{
  "n_layer": 16,
  "d_model": 256,
  "n_head": 8,
  "n_kv_head": 4,
  "head_dim": 64,
  "d_mlp": 768,
  "vocab_size": 8192,
  "activation": "gelu",
  "norm": "rmsnorm",
  "norm_place": "pre",
  "norm_eps": 1e-05,
  "positions": "rope",
  "rope_base": 14700.0,
  "rope_fraction": 0.75,
  "qk_norm": false,
  "attn_scale": 0.125,
  "bias": "none",
  "tie_embeddings": false,
  "parallel_block": false,
  "extras": ["capped logits"],
  "init": "trunc",
  "init_std_qkv": 0.0191,
  "init_std_o": 0.0191,
  "init_std_up": 0.0191,
  "init_std_down": 0.0191,
  "optimizer": "soap_variant",
  "lr": 0.0059,
  "beta1": 0.95,
  "beta2": 0.95,
  "weight_decay": 0.0,
  "lr_head": 0.00853,
  "grad_clip": 2.0,
  "warmup_steps": 200,
  "schedule": "wsd",
  "decay_fraction": 1.0,
  "decay_shape": "linear",
  "final_lr_fraction": 0.02,
  "batch_tokens": 131072,
  "seq_len": 512,
  "doc_mask": false,
  "train_tokens": 504600000,
  "steps": 3850,
  "dataset": "wikipedia_en"
}
Each number is 128 + 24 x the weight over its row's rms, rounded and kept within 0 to 255. Layers, rows and columns count from 0. Numbers have three digits each. The size before them is the row's rms in percent of the matrix's.

# layer 12 attention value, 256x256, rms 0.211, rows 72-127, columns 128-191
091:131094126152148121158136118120144099098161138091132165134137147124128151067143114133137130109159094105165112151145163129097138136154156135110067163145172132117167112109119086095161104165137118
100:129089110132109093151147114160145124152133146122124101121160132150141146115159085129135108063122129123157093129161109100128134104158149170180160078104105106172116113109110167146197131135153102
090:133089092145135126075120139132116113143124134127089153101121122085169142164155093130096121125106111122128102118118118126122137142177126125135135155143112096127104063144120125143118163127118151
087:137156148087131082129138137122132159119137113150111108134104140162121142140133142082114131095140126109144169162127104081196098117134082140133138123097114117128150136136164130126111148174103164
093:150148117097151151112132164129172141135131132133115161095125100129196124111113104156106150116131122168098116156155159125111104175138081139127100136106095132152105108140116139111102158152111173
094:137150104133146130123112140128094095119112084129137167141107131159117153088172128155125096103096137110146095144138088122171103127099135136148148101152125108152115137089154167105123126127115103
092:137128103125169154071107098136134148127144132155195102111091149103124061148137170110094107076141167131137087108102156163114126138135148100124127100174145100129179172156140122154126101115103148
094:148112163104149113113118116099096126159160163125097109119117111148116122128099107124092162094111140101119144130134130120159137166157070114112181122131136134147110152088133143115149162126142111
093:171125099118095110103129091154156146162087117087159127135128117152109108094095164130109139127141110152119152128116131141137111135088122158109098129136135113158116111136109141140118152133133135
092:127128157116125137140134129130096139128133111084146134132179148136110139142146104109126153108142122171122156122133106084143188146152124117129133124128089115114091150151136112110133147131117124
100:180141140168113175126137120111169115112130187141105132106101148132093109113154094118125096153115111105125115158121083085134160103177119099137155110108130136147133133124114124142171143159114109
089:102098139128058110108162155124136152144125159167128103141136140131133122115131103152129142097107085149116135134159097143123110132115098090147114082096120158152166132149105158155121118150132133
097:152101111115150156108130089170156133129136152120111155105124123194126137111176097140112165159130117115120162109131156155119116153124127050123114144142109119102130099137123098121122112148121114
097:112138139113125123176129137126076116127128143081168170149080094124132129129114111140155141149165102145101135151090114139144106110126127151113163177115146150074142155148132124134089138108136135
091:132124131092126134137113129169124167143090111090124123131133136143140142128101120125126102148154127093150134101120190133116140127151097104085115133098131118125118125137135142127118169197121100
094:146172136135165150121104098129086130150117128112088127147114106115130101133127102125127123109095145107151150126162088098092101157129111142133116113118130087129154112134103146081110138117138085
092:113113108076180137125128150090176167139133113098103119100190104126122120111123095153126130143079128169117139143116135160166112114121127077122124125113110108129138186113134166121135154127148118
094:124148112114106147097172170147148144118156105079130128172134117156149123118099122112098082112146130098139141127060106165127149131112132124140115141109142155145125102132156167158117133147144154
091:151146130119127106121135143102124146067137092127110174124143121144145147161136153109105134105122172165114113126119135079177067131106121148139110108122144117103111116144137122143139151138164146
088:120165109109131134113124106131158163105159151154141122135119120139082121128131142168124121141117172146126127154123100154108129169105119147167131151148120108135150122100096111146145144146129151
092:129108148134133121128119117175121136141098079111151128119112120101134136113188109164126132140122104121137125156170147116142094124121131067121127153119127127121132144153157125108132132084193141
095:127139112147157125143143162124104078119131080177149100138136147079125121158126128126150128131114140157148116119127150099097139120157134155130140086129140135170142122115156115173121121133157091
093:125139135131131138125105146095133115137131161128110123181109113116129123110155100147107130162155097173123156161148136103120115139134080149133116078147136115106145121142160101118095097129102124
093:134134095068139155117129134152116158141144103103133086142145105106117109121114097147129130126124159116065096111113118106134092115084142130159127099108109107150127108138115109187143160141132124
090:141130109148138171147118093101103088158130149122129104158129095134104104139164132119146124151124133083080142164124101176157167146125123114146148134165129091113133141172092121129133131098084153
089:089099121103110116157134084090111113114136143152139137168137151135148054114121154111132167148124112134100079114149156140127128164097100112111148157147130104148082135133152140146112125129129165
096:126111156180096112150114125131165089171092113124161094144162134090092120120123137128157130119128133157146106145109119135096096158141150110170094108131153124144153124133134160141184181172152136
086:159137129138114166128155143109143126113144094113140109116105100146147127130135162127176149147149093148124136112071157105120156159133097121136159140131177114122103113123113105142090184140167123
092:133143148136120156130123162110131167165093095144144111144129116137113142120093155161117126102111152134147123110178121156140163118196102106118091158099094144147135130131132138129118069089145145
093:135128121111127150129140090163139128109142143122110086125103145096109109124173140098135079120138136148160129133097098127161149117075150130172157120125136144142112106112153163078102135134139115
092:147106142142110076131112141161134135103142129172199133136115124117147136150137127159100119115084145109080133140155111160110128114134140104076129137114125117139119131135131087104141143125144116
096:108154133092155129151122152164113129094137123136111130111139127134119135154149134153061091094135127095116128130133134081090093163093108109149117081168120184099102137142137118112187130133092123
096:123159121134122121112133091119136140117134193091174115150126129139151134125117118093104122148139116144162099151133170127136141126105120138137139111123123128125091154148183068179121119119150104
098:153138152149097153152135179116164112139099132137111120098172072127172187099126146125138077117118133101211102131133109151132124121117165160121124149117117139140138124126116140145156146208136126
095:137093130125129118103140130142123094082090127119125131124137133143117142169137168177125099104128110125114153172056146160124105142113125107106098132099097143132088096085160110137121100139130139
103:117125135134132132158126120107122145102135121194147116127117162126123154117139163082144142156114129124105153143127139138131157138140113122137086149139102120151152130123115112110148150162137123
091:149131106159145141148134109163147140132144125111116139171158116103126131139103180112133160133101109161115148164170188144151143161159136138141141099128091094149133144086114112106154167131098123
090:124060115089133149160132135139107114117134172203095129133111136112122103105117141130120146139124145128111129094144125089113110100121111110139154134105159117123138120128122143100112110128135162
100:092120115133124136119119114116137114111143104156169120144169097112164117160161143142130165117162133152131169118114171117114121136152107084121124145133125166112173127123139113144117067117114130
095:143124119085184167144153129142142136158085068139132084121148126155147140101108137125177097124100082117147144142094138099142181120107138127137118087085131137114089079063128136129123171147090122
088:118147119152102135106123128161111118122114127104134123104169104100110112127182091123094172143104087159111126151115137107131157134185111119112150148114143091149133084088116107100123152109151136
095:168170097109096132072122087105116117094086094112143150134146132112149133092156129158088061137137163119145165119132104078117133129142109105097152158097093140108155130115154070120116119122147161
097:094136104149108102131129122132099156164119125129146123129082117120127134092084113143137131140132092152076164120155170148122118100173111141159132129144169151108109160132145120097100127110142129
097:121163096113146157104127119129129088168098198121130104135080116106114108125111158139113138102151149148148107073118141168070160135176119110137141170124133096116125133132095160135136127125156140
098:116105160133066119158127094123138135090084112096163150105112120149152145115101140135159144134163093161150159143108104135100109145101086162131125161155112123119117064125134159114113118147129104
089:126127118162122127134160106121155105120111113115094132110103128073115131098139149139125158184121135128137145131122167150117162110112128117106141174127135136131098175160121133121139112115105154
094:134152124111113108089140132094127079127102128143138110099119131094111121123160142108103151110131140108120154132148172137127122133099128124138118139110102126137182145161130077099141162106097091
094:135097122143169103121128156129151158173134130076139132094108116113146137079174140097099112148145131116115139125122096131146147131116128131101141104115158159117131087114105124147145121108108146
089:122108155140168159148132158077171164085112116107147121141118105132092122148177144120105147150153125097114131118105156130165116117162118152108094113125093145134153107171101118164128121138148140
096:148091127166130096181107125110093153086120160136092155125145114124099168133138143110129132106138158137120127152096139109083154102131102129129125163123095160099109158126124074115079098116105128
093:110097108139158102170112133102159114116112158083095153121145106140141127128106119163094139111152106154127142125131088115117119119128117136132143105126152082171198113154132110118094162133151083
096:099134116123122115118082140122121133128149137106094086156094151078131122113163140168112092133139157119136082122115171105081174134126127155186126135132139128122132167132111131123121131119101111
093:150133135125109133148139121109108122123126120105112163130160149130109090156167112145093115123128096144103137123166095149109141108158161178137164105100119140089114150094149128142163089170083095
087:167144118103110150135120119128138102128135153153076127124127193096174094107126138110102150133147143159145145110071091126168144132078108144147139131109113141106170117140128110096141123161142127
104:107124149125130124141112135146140143117146105119092109114130102161134121079115108058137172120085100135125111159158089148109151141112130102167136084129149077101197118132195124124162149158098087
097:093110153130151144134157182147170110134152154103095160144144147112146126128136122094110109150121121176133084100113125148159127106131124130154147105116169093154082143113162151151127123137133075
# layer 12 attention output (transposed), 512x256, rms 0.199, rows 136-191,200-255, columns 128-191
101:165093099085114091122141146128118139146149125161127113113098133117119147157158083105130146108121125179131117089149084127152145080108121127130098102125161132184172147156111142164142135146176134
110:166116112107154124110085130090073121147093125151140125174144083179124142068091130079136142145149130109117132135135128154126099143114154154115100137110131148149133101138118141131131089108113124
094:188150127141166120112122137166170135087192139118135103094133121125125131114108109119087141155168132088127104161168195131117147081128097118168098098146116160167114108153145121106105121094112132
103:110075122108125092098147106137142070148148135111114147126153157137108100102137113127113152115120172105117155104107165153138124076139120114086169161163128142141133131172151191169079119137113122
107:166152170135101138129126143121135139078168114105095112115124141114112155104136156166111185116161135152164139177112175113097134136149146169157138113135103102105120161133146139131164158130125069
097:134123144111086098155082148136128103117119125116140116164145128146094145097118140150135097119112151122132157153141095125161118122103118145091101107140156066130111108155137137160122103159142142
101:148122184110113164138182129127120137125141135135139148142115134084147175121102127145138156127158112114137114121153119129095153117140118151162122180090159138146121158142126141113125179117107134
099:114114105124133130091147081138124132123133099103086123132111155132158126161142149134127143138164155070113134114129136109097156133099149125136111135123110115104204104104095114135108111140110148
106:141156138137123111101083123144109114080110157126119121106148129091147105171105123155155169140129105113134108126148134099149127142147155165158140088130135106103105164110141103174113101170106090
096:139160131116140128141111168149098127111120124122152108150145106164103140124126137123135131155157159132115149099129143129121132140111126149133103121124145172108125139094137119129145094104145088
100:170127173126114100112158125145128150163123142107126144191113079125130119126179159136099100175097155095115155132120112141151085131113131088107118147121070138137149147098125130134126118123148121
102:085184082134146107089045120125121104161163108147136136123150161169116123160143124089104125128138150138165162126096130143136123141132148146133121098138150151125103093176129153135082086113137161
104:155138175139129172126129151134133143161092105104132145128091123129115148138109134072120116124164146123151166165100190132170143139120093133118096143146109179138128139118143079135123086082160093
105:104132111143147158140093141157154128155110118146120105141105118138113129068129102089089150140129125115110124151131131141117179155087145115106150167123100104121097153156126146119147109167127089
100:149125161150108173108134149151129096104148103135122142117132172099117141095136132132139174160125081145112153155125106144117140130142192145086169171108152146136124150140069095160133152130146134
102:129116160101135122100175113107138132117183151112134151098129151143170140174135143111096127133105134107100141100158128165141079141109127133140159083111118139157180118113154136139105119098102121
100:126126124116157137167099111132133136099141096168145139099146143108159093153165153099152134136136133107134135101136130104137118129153140110128155096125105176142132088176121130125054139123140171
099:145144135103131129156146151145088137120086135117092156164062124153134125129168079100136119132133164101144116142141129128147113122089152148126129119137104137160143127167114136096110149144179140
102:063136092135121118117103141132149136097114145114124172107135162127142112153154133162162138104140181123100110134112175127153160167133163133105130116155111143085166135156106177181109141171133143
095:101129147117167147161138092108124140180162103124147095112150128117180133142171077092112133132120141150154160130129129077148138106140102116106152161106098153144086118140081126091128128177145123
100:192127128112114135119106115157126113092172130135119113120136132145127107125132115142138146165144115149127115131115183119109153080123136145101114133114078127144149109177133137133094128137138155
106:128124150095103119114112112120103152121151116105157142145160098099079150119095112130172134098131098090103141097135120128129148098118132117143073095128174129120159120128136082127157091098145114
092:147108113102130154109131176137132108153149145141124100151165134137139141158145109111088088054134165092079187100090151144138135102153136129145086123160140156110161104119119124123139146108085139
098:100130110087101151129088126122143146091121110129146158092070109112123123083141117176134143110132080108102175107093180127105144102114150127139073143124104115140131157093140111146116111140109128
100:086131135175171109095153120105137149172121112157170149157122102108138125099134135165150107093090135116137144111116092118161103125128093161150103156093134082141147152073116135099149135118118106
102:144168114142130154152139146121126153133151125134121128111124141159146107179157115131087110171121089112132099119086118120110130132150101127123111150104110135103122150122128163127110101107115116
099:115167117114119117138126102145122133152104089161130152139127113126117108145139134122118157170137153118138132145118083090142121140111126168086170115114134114159117100084113144165144130123105167
094:128127137124131128111131116156074109137094090077118094174130116151103114120147150147139098097155146127133093096174135135098103141119117158148133091121166141124111113118098092145098114165135115
099:104136137064104186106155164129135101153119134157121135132104111105121151169157149085142137127165126147151186105135120149130157121131168115120149093146118133154127114115095057119137175137103094
098:112124094109128138111220118134165141166132127108110145119165135131125104092090122121151134139150123112133145119092136133088090098135149115111144172146172095146180130103135116163110106125110166
099:144106126126147100152112117131134101160119120094117118121136111121108127097102142135114130159152166164151127145148116105169123096149100117131133170100121165144146164121191136097132166111145114
098:114131104106137134162088133123110116167104159133120136092154156119149113162156119139122154091129125119127145104149132116162132155099125148087146085118108163098112168166130106128104162154164116
105:146096125131133123127191133206104130140127081132131121126075102121114116136143099141101119116123096121140120096120152161149110110125069146135087089160122120129143104139121127109115133107085086
106:175125083108146104136094096077153083144125126104102089121095157114150153126127176132082163150140143104124140133113095140122092157159168153096086126154173135122116135123148126150095110162118088
094:157132105132160139120103146108144143148166142109129161148135138111164138142080102123141147100159104134130102171117123109121164117151110110151128144110158149130101119130170135112170098147106126
106:099182098133142167143214106134110135103124099151103153122140116140138151142144128129126132127128139138114136105120111142121115142114101133154144085105125156125123140077205169109125112080142185
094:069133198157126080139107093141133177088098128185110147127138124087168087100174134140144149118162099128131110157101097133131109097098084135136084120098113145124170124139146126150116142132110161
098:149151115124128131144158111155146104149118116142157121079090129124131153147129117134124137118144172118110131151170131157088107155140079132165152140091140125086118108111138169151072128138105153
098:157121141106122176134137167150139142149158111116059163129143122089127147121131120151110160124118156194105138123085134131119116128134131119138132167144109090150129094109107116111118146138105122
102:119141104148110131116128133100151123082080125147181175143095110161151084076127135145144095147143120092142153127108105103104138138155160117088097119097170131107106131163106138132105145189183150
092:155120087083082136146148163125117089109119112146075170056089123104099118126123200086128097138112155113129152145099115128180122120151117076148120134118075129126100180157139100144134104110128119
105:120114137118137119110182139110141146144156151125113097148139128092186110141138161118108133089125150110083139124123106170122168117058131097144137149123091133124162131088111110117099146139158072
105:071129123167116136121119154106141156110112081160123100112157175147101123134118103152129075170167096164156108128140161111170135110119144141121132143141156114101108104170124165119170156134077101
097:145141115142156183160135139161125109136123141159098158084121117109125124153114130157134125136157135182113124144180158118107149162108119144136168153115145141092120115088151098083124138135106145
098:126120121151063138089107150101108128111111113113141114126109111158090094088134168121089085080109128141131124115128107130153105144139160101150124111153154156142104141109101134119123135120149125
097:076137114147128136138113133108135139132127121171118090139115116127112127127163129103168142124119100129145151157140064123135154131119117128116127104082149126117118131100117137135083140127148111
098:143103171076136123081115189113171138156126123117142118149102116094142167135149128161087151144115144176138154094112138124134170095102134119121100136134153158099149091133154136123123107119138102
102:092122075140117111106093128162136112129125160107118118202134150144085129148129162127106157118121120097124127186113103170127125165133107139088110120164129090106138155076143138149087181144098134
094:081176132150129153136156124108188143149148084158136165125101129127108096101107128146104102122094137152118132140147148079087113110090155157137105145131111148161120146151162114125168144161131080
109:147121161099129174129150133123119121138155091130139115100098151131157160185129150147106131148172139176085157100129127158125133115136085112203156152092125107100112091146113131131147118133112088
102:135143133123089127123131123136143149103170127107147080092134139127106107072148099186105137101124155123125151092143178111117101118139098132148077136182119110126100178140105139127124133090152135
095:133139130097100190113062126169141150145128095096144144178142140134143101144117143118123134114098122124121129153117147120126116119170143140118175157104108106088138108111165122157106123167180148
090:190095127145167144147098105112104123142149113088156141112099122139102121137155129128103141142090143136118121156132109120137116108092150146136079177115120132148146114186141150149106148144108148
097:141137143127103133140109136115124116150106066135131140125097144126105140142077123131105154127188166175140125126112173102151135101112137123128150151114148135125094139115157171154100137143159156
112:109148139089075153131152162149114107133077127134142135167151093112118152131160160158147140134109132114159121125119095138135097127122140126099138091098110103144133135162103180126096096078100116
107:101102126087110130121144128126154154136076183130104107108137134136138130141179112159157104137166124100135147106160120163102132126121157153127146084134097137104157110123128090132081136097148080
094:083154138137137137088096141182123136117120105122133115154128102115088121105115139101161116167125120117096158172103169150126096110123157123132156104122107093097125108131147122049118154098113131
090:126137126153113144142173145156156122145188106131115089097093130098162130135177129126111156130108158179162106151091123123089128107136125163092131157142112129095127174138135103109148164154098192
093:120084111085134108111185155100133091158116134122108134140127162137135131173129109163177171100119183149113123113122120150112094135129149130129143113112157126143167138146117175144132163116119095
090:159173120112105192163127140099127144141125148151138129147100119118118155145138111129147091112131095141127129124134127141082074169116084130133109117110148111117093107121121091114168119137203137
084:130131078133135140126162122137142129154100146128184144118161108150117099150138171107110115124098165132093184139133104161093112140131162100123143165125158129151161152160095109144108082135098124
088:099092170141164125124189102091120166133139143124126137077115124137116132115079069076132164151140141056128101065146121145125116119121138108133142139124142144140146101143112128093125108115096102
085:122140111139158123133091139148126127132118161134090108136176108176083146129159111124139122155097099135103139171134135130138114094118124136179140108149084119153125140080137129127091124136142103
089:162166126140139153107152135140130124159122124136115176124118114126127054157136118134117134112083146118117098132113182155143075095146154139145085136094128158165128138155145114126119191135134071
084:105082118111153133162171106124143100121146096113107122116095119177141138142138190144097086151152141114132099141166127116139130137099124120093114160120116134148151099126137153047136117116155094
096:133157128174106130120149123075125131137127101169108127110126119054109122099110085158153105109078108138153121111144137114129112089142166123123128148126162164187116134162141169133085159154105157
097:096125102141143135152123087135128166156134110139178131109163130146122122103120140130146115063163112153138094151118126146093126146092151129151087103143138104132130158126163163162100104117126114
084:139096138146090154160098139119121116115125171092126141167142116102097114123138154165179146138096160135116127143091142099143121145098141153140126121136158136138134173120127117141146175122128127
087:092131103108104125129110151114103081133104131107141108115152105133113105128092129167145084129145126123099107120161100086119193139122128136114156086093164153113123143100127167127112116082111148
085:135094129101169129153074113142151130130141102141144152159108148095107079144106085155111155095154154106114112100150142143094095128130124136146107109167129127147109114094162147171125108097154139
083:136112142121151079116125141085107095132125159155131114132136111147148175097119156165148081091148141083131076136080049082150167095109124101151130124115117130087137155086172114076122113110156119
093:108105100130086141144166145141114143149139139082139118158142101106106113096101110126126148119150116132158120123123124134126142123100147102139120135164139103111097142153116116121181127145122127
089:157135171171117117107107125126127157137130124115149143129147148154124137147108130177110122135159111121133119111102095098137120116107125144101104114062130135097110154153154134110147071110104141
090:088139152129150076136135118134139099173096085130158106105141131105118124105129191160164153138106085165127149149125111121115120126142172109125138128105127127131122130121140130142119155075115074
091:135136137103152133169134151096113125149150149122157107149135089163123109122124121092133129133113129135134106140166143164083165090149109120147153142137141100152126144099173133124110149129125137
090:081094093113074118137165157158114132108113137102114126124129138102089081093098162111104103105103195121123092132144175129127133101174117117153156112117126114126126146146163182133086128100160095
093:082104140134141128114058140109097134133113124129109105145133119114124121119124146110159093090137141168136151122116087108162118170139092063125159131139166134113146120116090134107130141133091097
094:126121138106101145133067129099135084108106174150123114097138144146138107118160095158123128124147175132124151109096126131158112109160126145082144142103107098115100174144096168161093130113132157
092:121139156108134111159141121117121160122111126139154144105125127139115135126148116111152120134162100113130125108125086147102125097164138142128135139098126172140099125154096138117106109119176117
093:131113126171136145130132141158115130162098123151123111155167114111097161133163145119108144131127118145138114176114109130103108175150108145098153094137125169120120158164112125093138117148138141
090:186067133075112115082177145116114131071083140155117106119076146068121153144110086119087140125144114169115117119103131125102127123149095107136125107112143113151121129122150151136098131115127083
091:136090152148142131106168063154131127113100187108148122128162134090087177069090090149200117096111146118153119174116112152147138103094125146154145105142152150141095099139140115109126159131163122
092:117088143097149118156154172138089130106155161109119148136109076141109091133153110122141075131151124139137107091160173155121126090127118134131131144115085138131165162123135103117122146120146139
087:181132107110119141123072122153156134130112184111163159158119126086126101121107163107139128130091121166153117128096126157167125124147143161164123134126104121113120162201115133112119163125155131
091:126123145129098116146135160154134138093110121100143162151149145145118094110101108151162165117125146133110098147141161120135102140081110127157174126145086122051183158136138151130116125136123145
091:097121135122141102124076145132073137148102165154149137104113155141160176126103120135094161157086150105128098079173132132109162172181131142159115092109091133115137128134093134161128121118108109
084:129103140122163150132122176155093126115100123075141141122124154193120156106152161135138148113133107137148077074118115107125128146139133108151078132119125108173154149185128158124091098163076114
094:150085111126087170146128125148120139176129134107155127102114130137166125161104125108138138145119093134136124156180117182109119127138123157104093153138130085165182137115106127089173126106093154
090:132150134112151162118102128093138106163136124132100083142121153128143121122119144137132115168165143165125143160143080110121088124167134133120126181119111119138099094112139159122172152106158124
094:108151120195116088122144168111117154122147123129159136112108136151112112107128132105137159132075132156108141132169142124113139122123128064116130160128124107104164098128109125113143125101145119
095:098149154155113098123154121095095171098109077120145113118142155109098099120122100123131148141125134134106153133184128110157120185102106126111154114161142136145139133169098165136109164124114120
095:130123131089137079079053172186173116134180123090158111145143133134150104137120117126111116149151137105104143153098145097151149103115156115105110075148100120132106144153122134142116096136108091
089:123154158128125129096147180123129081127127093095140131161130117112117110140112077095121092166153160123115170068149147110156096160165122111115090136140146108104097127141134153146128125109137131
091:098100148164120141102082138107133158121117117115125141145139110131165128136136101106129121095130131146127103176126131139151151080089131136097132124162124162139147132129101143120162111162129153
098:143163091094112125136168106150102117104081171143147102086096149126094140176125143113105128135116085067124154140151120128153146101131116141157135130125160112150089151123113153180136122132111128
095:092094129112109102114207125095106163185127159108145122088139169111121164139119106111094152135143131158099111152140104141186096148123101104147143118122114117118077151111131142137130114068136129
090:122132154117122108144116161113157160122147134148134156125104136126100148102122110137132149147143124125136127097119132124136133118106136194106125088115154151118092113109144141157140107154135133
094:087116104150127146120061129148151138164139117129145146111161163136104099123172098140162150119122103117172099124151108119152131156178139163060112090134143131142144135146121131123102133157140154
094:165132135136123144100137151122150115142147177111143166131126124097177110135138108141154178083100130135103098175124112148111129167135116139077157118121126136129111132099106156133115141152112149
096:139121168133101077101143110125116126138161087083148137130152124113168129159135141080122144179094142091142136104085128124148102127153157134094109099106110133144089117178123125162119130150135124
094:101153115105151142150178155171131104175166113130080110151152176135169135142103115153133120135151146137141137138169123122145134135114110107075119104131136121156150165100130135142136151111116110
087:128152098136122096158136127142138132131098163067111147168146115107123074095101094172135094091087157104122140129124103119146110133147089180152124140137079103124135130121101121129209123129146148
096:153155123152146126139107098141104127093114108124125154152166094149134115092127118113168106173120103142114148132121132155085121113183133095118170115133167140158098125120081090127168113082110155
088:134082102106121128139157122159104141125096145143113171116113129125115153103136140133138108107155143178140167089126148097112120138085164122131140092143099172094148142118137125095127117054127127
088:166164141136116122115149082190066088144105153180081162130161144128180136126100145115134078107121131100162099152135111177159154202109162088160152138127134153121120133111112104130107138109119163
082:103141138121157155128085106130137134128125131121128154175134127185164098131168059135135138164114150118161139087122159086132098168112114146085079098092142138108157153123163164127167118145118161
086:115088135158123132108098110119095146124088100129135144152127074134108155098164170136147098116127136125170128118077098119148138138141150148128126138119101143086146089135135121117142099126100098
092:137135106112113097141162128067085144107088131147114080110136111107116133145168149127132114113155120159111134141139107115129141092162138144090102113129136120111062128106086129139142118134143117
098:122104139075114094148067161098156134126134142157140110093146109113145115109123110142152161112129131092115130153133145120143107144135117134086149101196114115123129109139116122094136102138197086
090:106123089152138108103129138144158145100133155118166105140135125134139132094143148147140099136138142098134139109140118180067158134166123086144111139145100121167135116119157136112138133123124098
095:119133130121170139132132165098150152121150115133125142109102143136118071109109081122089148061113122108128145142089158120094142089124111125080146150152111119156125170118168073066124168160156156
086:139163148144149119158122126107119140140103111094125157121144137113141098156127141139117150120126110137108118163125152113160134122145151124148077103140092090093083129125075165128127080134138144
# layer 12 attention query, 512x256, rms 0.165, rows 256-271,320-334, columns 128-191
054:138179099128104121117148112062145120122099093110120148115193147139114148121131126138101141130135104119118132150135139104190160116148103119155137100158125118123141132184194117121137147128152129
054:110157090175120126135123114171151163137158122132134126134172136148130122147175094156130104101135122162149155094166174129139142129101089124147137115145090158162096108145137103149149138124114173
051:103089110153111133136081136148152112168152171109129100158135063116139154131123121117124108080161137119103128115113109140137165120127116107099136153133152149143121169120127103089105148124130141
055:108115133124167113102119146143150106133150121144115107171091184099117140125146142117147116153122141134136121114070140125093160094134147101113126133136117116126118092088091107182089128173123160
058:084154110182116131104132113127174126170127083115119115104134152122130130124206093110155163149137122120142135108140132134138107123128116097097086135151149078115140071169133161126110129143148124
054:113144158172127100125169102111128145102124099093125132109087149154085115080122106102100127112111139124103147124186091071146128123101123122145136133172143126106101106154183106106132099164156109
065:145112108122140143144100158101135127119102185119148103135126132118132111145095163151157116141139127078129117136109088168122153145143139162147152109100142149099121193104121077099125160072128117
056:120115153141163120103113143124145139110138147155093105135144191129151096103129118079124122136121151098099102142076122140152088135156142107148156119112176115129114141110095152123117130140136159
064:089158167157111072152134110139141148147129081123110136114077150135085151118165138134141156135133149156132205113160134107134128104087118131093131133146120093123134074149164176125133107123120115
061:166110106104127148128115156105104150100128135122136146113104100139096130126070156131136152144136122123104122109172128095107136131148110205147164114118126140102113158106143097105106145095106094
060:139139084125157120092115124163125127107101160152175103109144117143115113106104158153106105137182104144145108127108119163120145161191194148146124087125118127108145131124114126117106155117130149
070:131073111126139149108148105132139115128145155165118143158115155130105161151107114129137101103085126090130107133109119134151158129163110120129166123083146167097129167109101140138143158142151112
057:109123128096122106117125132154160134135175109156072131121155175140136126117148103116132124128104150126126142127136158116168111124114104115136143125127145112125094107202150158157130140136160207
074:100157166139133112180127122126128142145133063130117102126130130118114173085169133124132192148130136140107201144180160085126128094132086154119119149152103089165102063138157166130137084097071107
082:153099090105098189097127133114127112094102153113159131131131103094134152140080160138135101124121096100075084116137119169099106138178110121173121120091123146108140162082117098089136158116107067
063:183085139136164129154102143112148086101159138096114101125132099108193087094170178106123156147106151135152057160144155160143153101115115144159159165133113120138099086167135133167132095157141160
091:126116117145104073148130110091159110160130116081143162132113150178102125169151128108087125095116114143098101115124161138183129083169168118119165165112136096135131144145151150158132134136129122
102:124131108123160148150116103130104103117103086129151146135099111113142181117127146168117128099099120137112165119113136107126086123149125111132106155134166143103122131122114117188115105175145109
100:090133121119132141144142128157101133090134136130104125139128106131160127078122116137128086167109144112117130163138166115134113126134106121108105163122135155110131120138128126132138091163150123
098:088064118115092146108103162117105140152136131084141149181122197095111142150112154135163140165103117163158076065098134133125083106126162126145116140098149086151139111125132142112112117083113091
101:141047125097163145171087104132130144123101133128076130136135168088147137160090131111134118152142128123109111118124117111109100099139151117179130166110168064182128125122102114118114136099101155
080:086116127128092142137110130121141109183097113117118138124106185113122129153137122106170144133125128103124106112138159124153125091149113137110133091153091151105106139144113059114158160095141105
081:162129161124187126150125131142154122106120131151103158123096117100150147082087142138131126189115124085141133119158146139112149124159135099130139162113096114146135154128117136077103153165139130
101:103104112137109089107114139098131129129138138077099143126134177128127120153149104110129094140108163120133089103096141117147070053134150119152132159100151103132105106137115125130121121095102144
093:129161101093134163137099152125145147107120089142141164134088110083129109111114107132093113158136170122130143141129158123145162108115158118103104125155093187127120139136090139116124125116166109
101:074167103114107134100137139109140140131155093148212124124136125140075102102143142123120133094115136162133091153153114141130167144115145130114122084123172156104120126133099170137174132116103144
093:171081156104193088093144125112148157137123139111114122081122090122160142154156173128149119156132118138070114114136151122078092139114114129126146151140141152127093170124164126104124148137146144
101:096135112112141133179121129133123113098138172090091077117109137070126124069123116106101131135125138089128088116111120114118111122104087141150139120127116110157130161133146139119164133102080112
105:083136155105102117137117115123162115122116073092131152137136182117117111155131135149146152113136150077098122132086154150145117094130180137122116123098117148139108119104107134154125121118156144
114:124151127117082137072134145135091136149135108147131144117114102183084138135136081133151133061094142150109125106112101169079121148142157142119110090142127135092111089142075100138140125094094109
109:143131117119114104138099112134114172124142158141111145106110121091140119097099168161151147154130125107137126106129126139112108168088098158164155158132157104131110179096162124134111113138131183
# layer 12 attention key, 256x256, rms 0.158, rows 128-142, columns 128-191
065:160153144109155111133106163142143141153069143127155118115115153101087121141161143126163140087147133147120111126156135093077122131119153116126127152148107095128111100113122122134125112104083132
056:150148149116097131112129141103088110130119140118104157111131082113147123141119144094120154113136138128137130138114167119092131143133132156132115101123169082160158131128118113125149128140175133
066:123098098099112135088164127148094124131139139155102124094174108093137155124131133124116154147154104082125149140067109157116156122136111146152137105141140082150116141134145137084153106128133141
056:146161126123117097106131099120109097100095154101161148096079124152132112149147114117112148109107147094104111061167102144188104132131114118156124144134142105124156143137112117123150124126087119
062:157112117117135089106137141125059108127076128149121160141142123122138070132074161124122115109134112135108141149108108139117141158101158143195131127134132072121129124131132144128107117134136113
054:122101117131120126143113145098104150130210171153110163115137135111078140150107146157116152141166094170109122156154129131147121136132145142154165132080123109159114129120170167129111137155104133
061:119129166115131174096118110095127138111109103166134129081090131123108155111127134182107137144109093116144127094136126144091122102135106109151112101138121124139134123155109135122152087119140147
068:199148086114119143110109084124109111138088112113145130123110115168151132113110145133130130113134099160141106101142101139105139134158161144155110147178130178091150138110094149154124126143103128
062:091154098128110154157102109112150096099157151114100134136133113142108163151125093109132120138148126119139130114089162158112099132122084149146116130125135141148135128131150172100138167140100140
068:120149111136124172130116112144153144107137122160114133099145149174117139129157130148143129134177146117113125118100112130116151149115108081050112135137146139110093157164114131154174178123122159
075:145120156115125119110138131121144098154132156134094154124138139091117127167108123127146187139136141101118107152145144101161082102106070119190143131152108113146129127090123133108099103142111064
074:124151152142138155118153187165152109088103140132131129124121113146191115123087138154103081137123113087100121128151100146107143145085168073099142098149115135157113118126106133156133118122111119
077:115170134164145142126120108100121116122124137132144100133104135165150100126181106100153103091133118134119110144125118139116134187137158145056094131125091143098146089096100112132100184109125161
075:123126140113142155110127125186137125150085104114136105087165142126170142161157134118158147118131155148162098119166137153155156146105159115115161084111117160131141108177116121158134137144168147
082:118115159128167067081135138129109139121097086100110129104145121130172147128122147194151126135133109135139118122158137091138145145130139137152139145134168111155130135130143097177094098156155133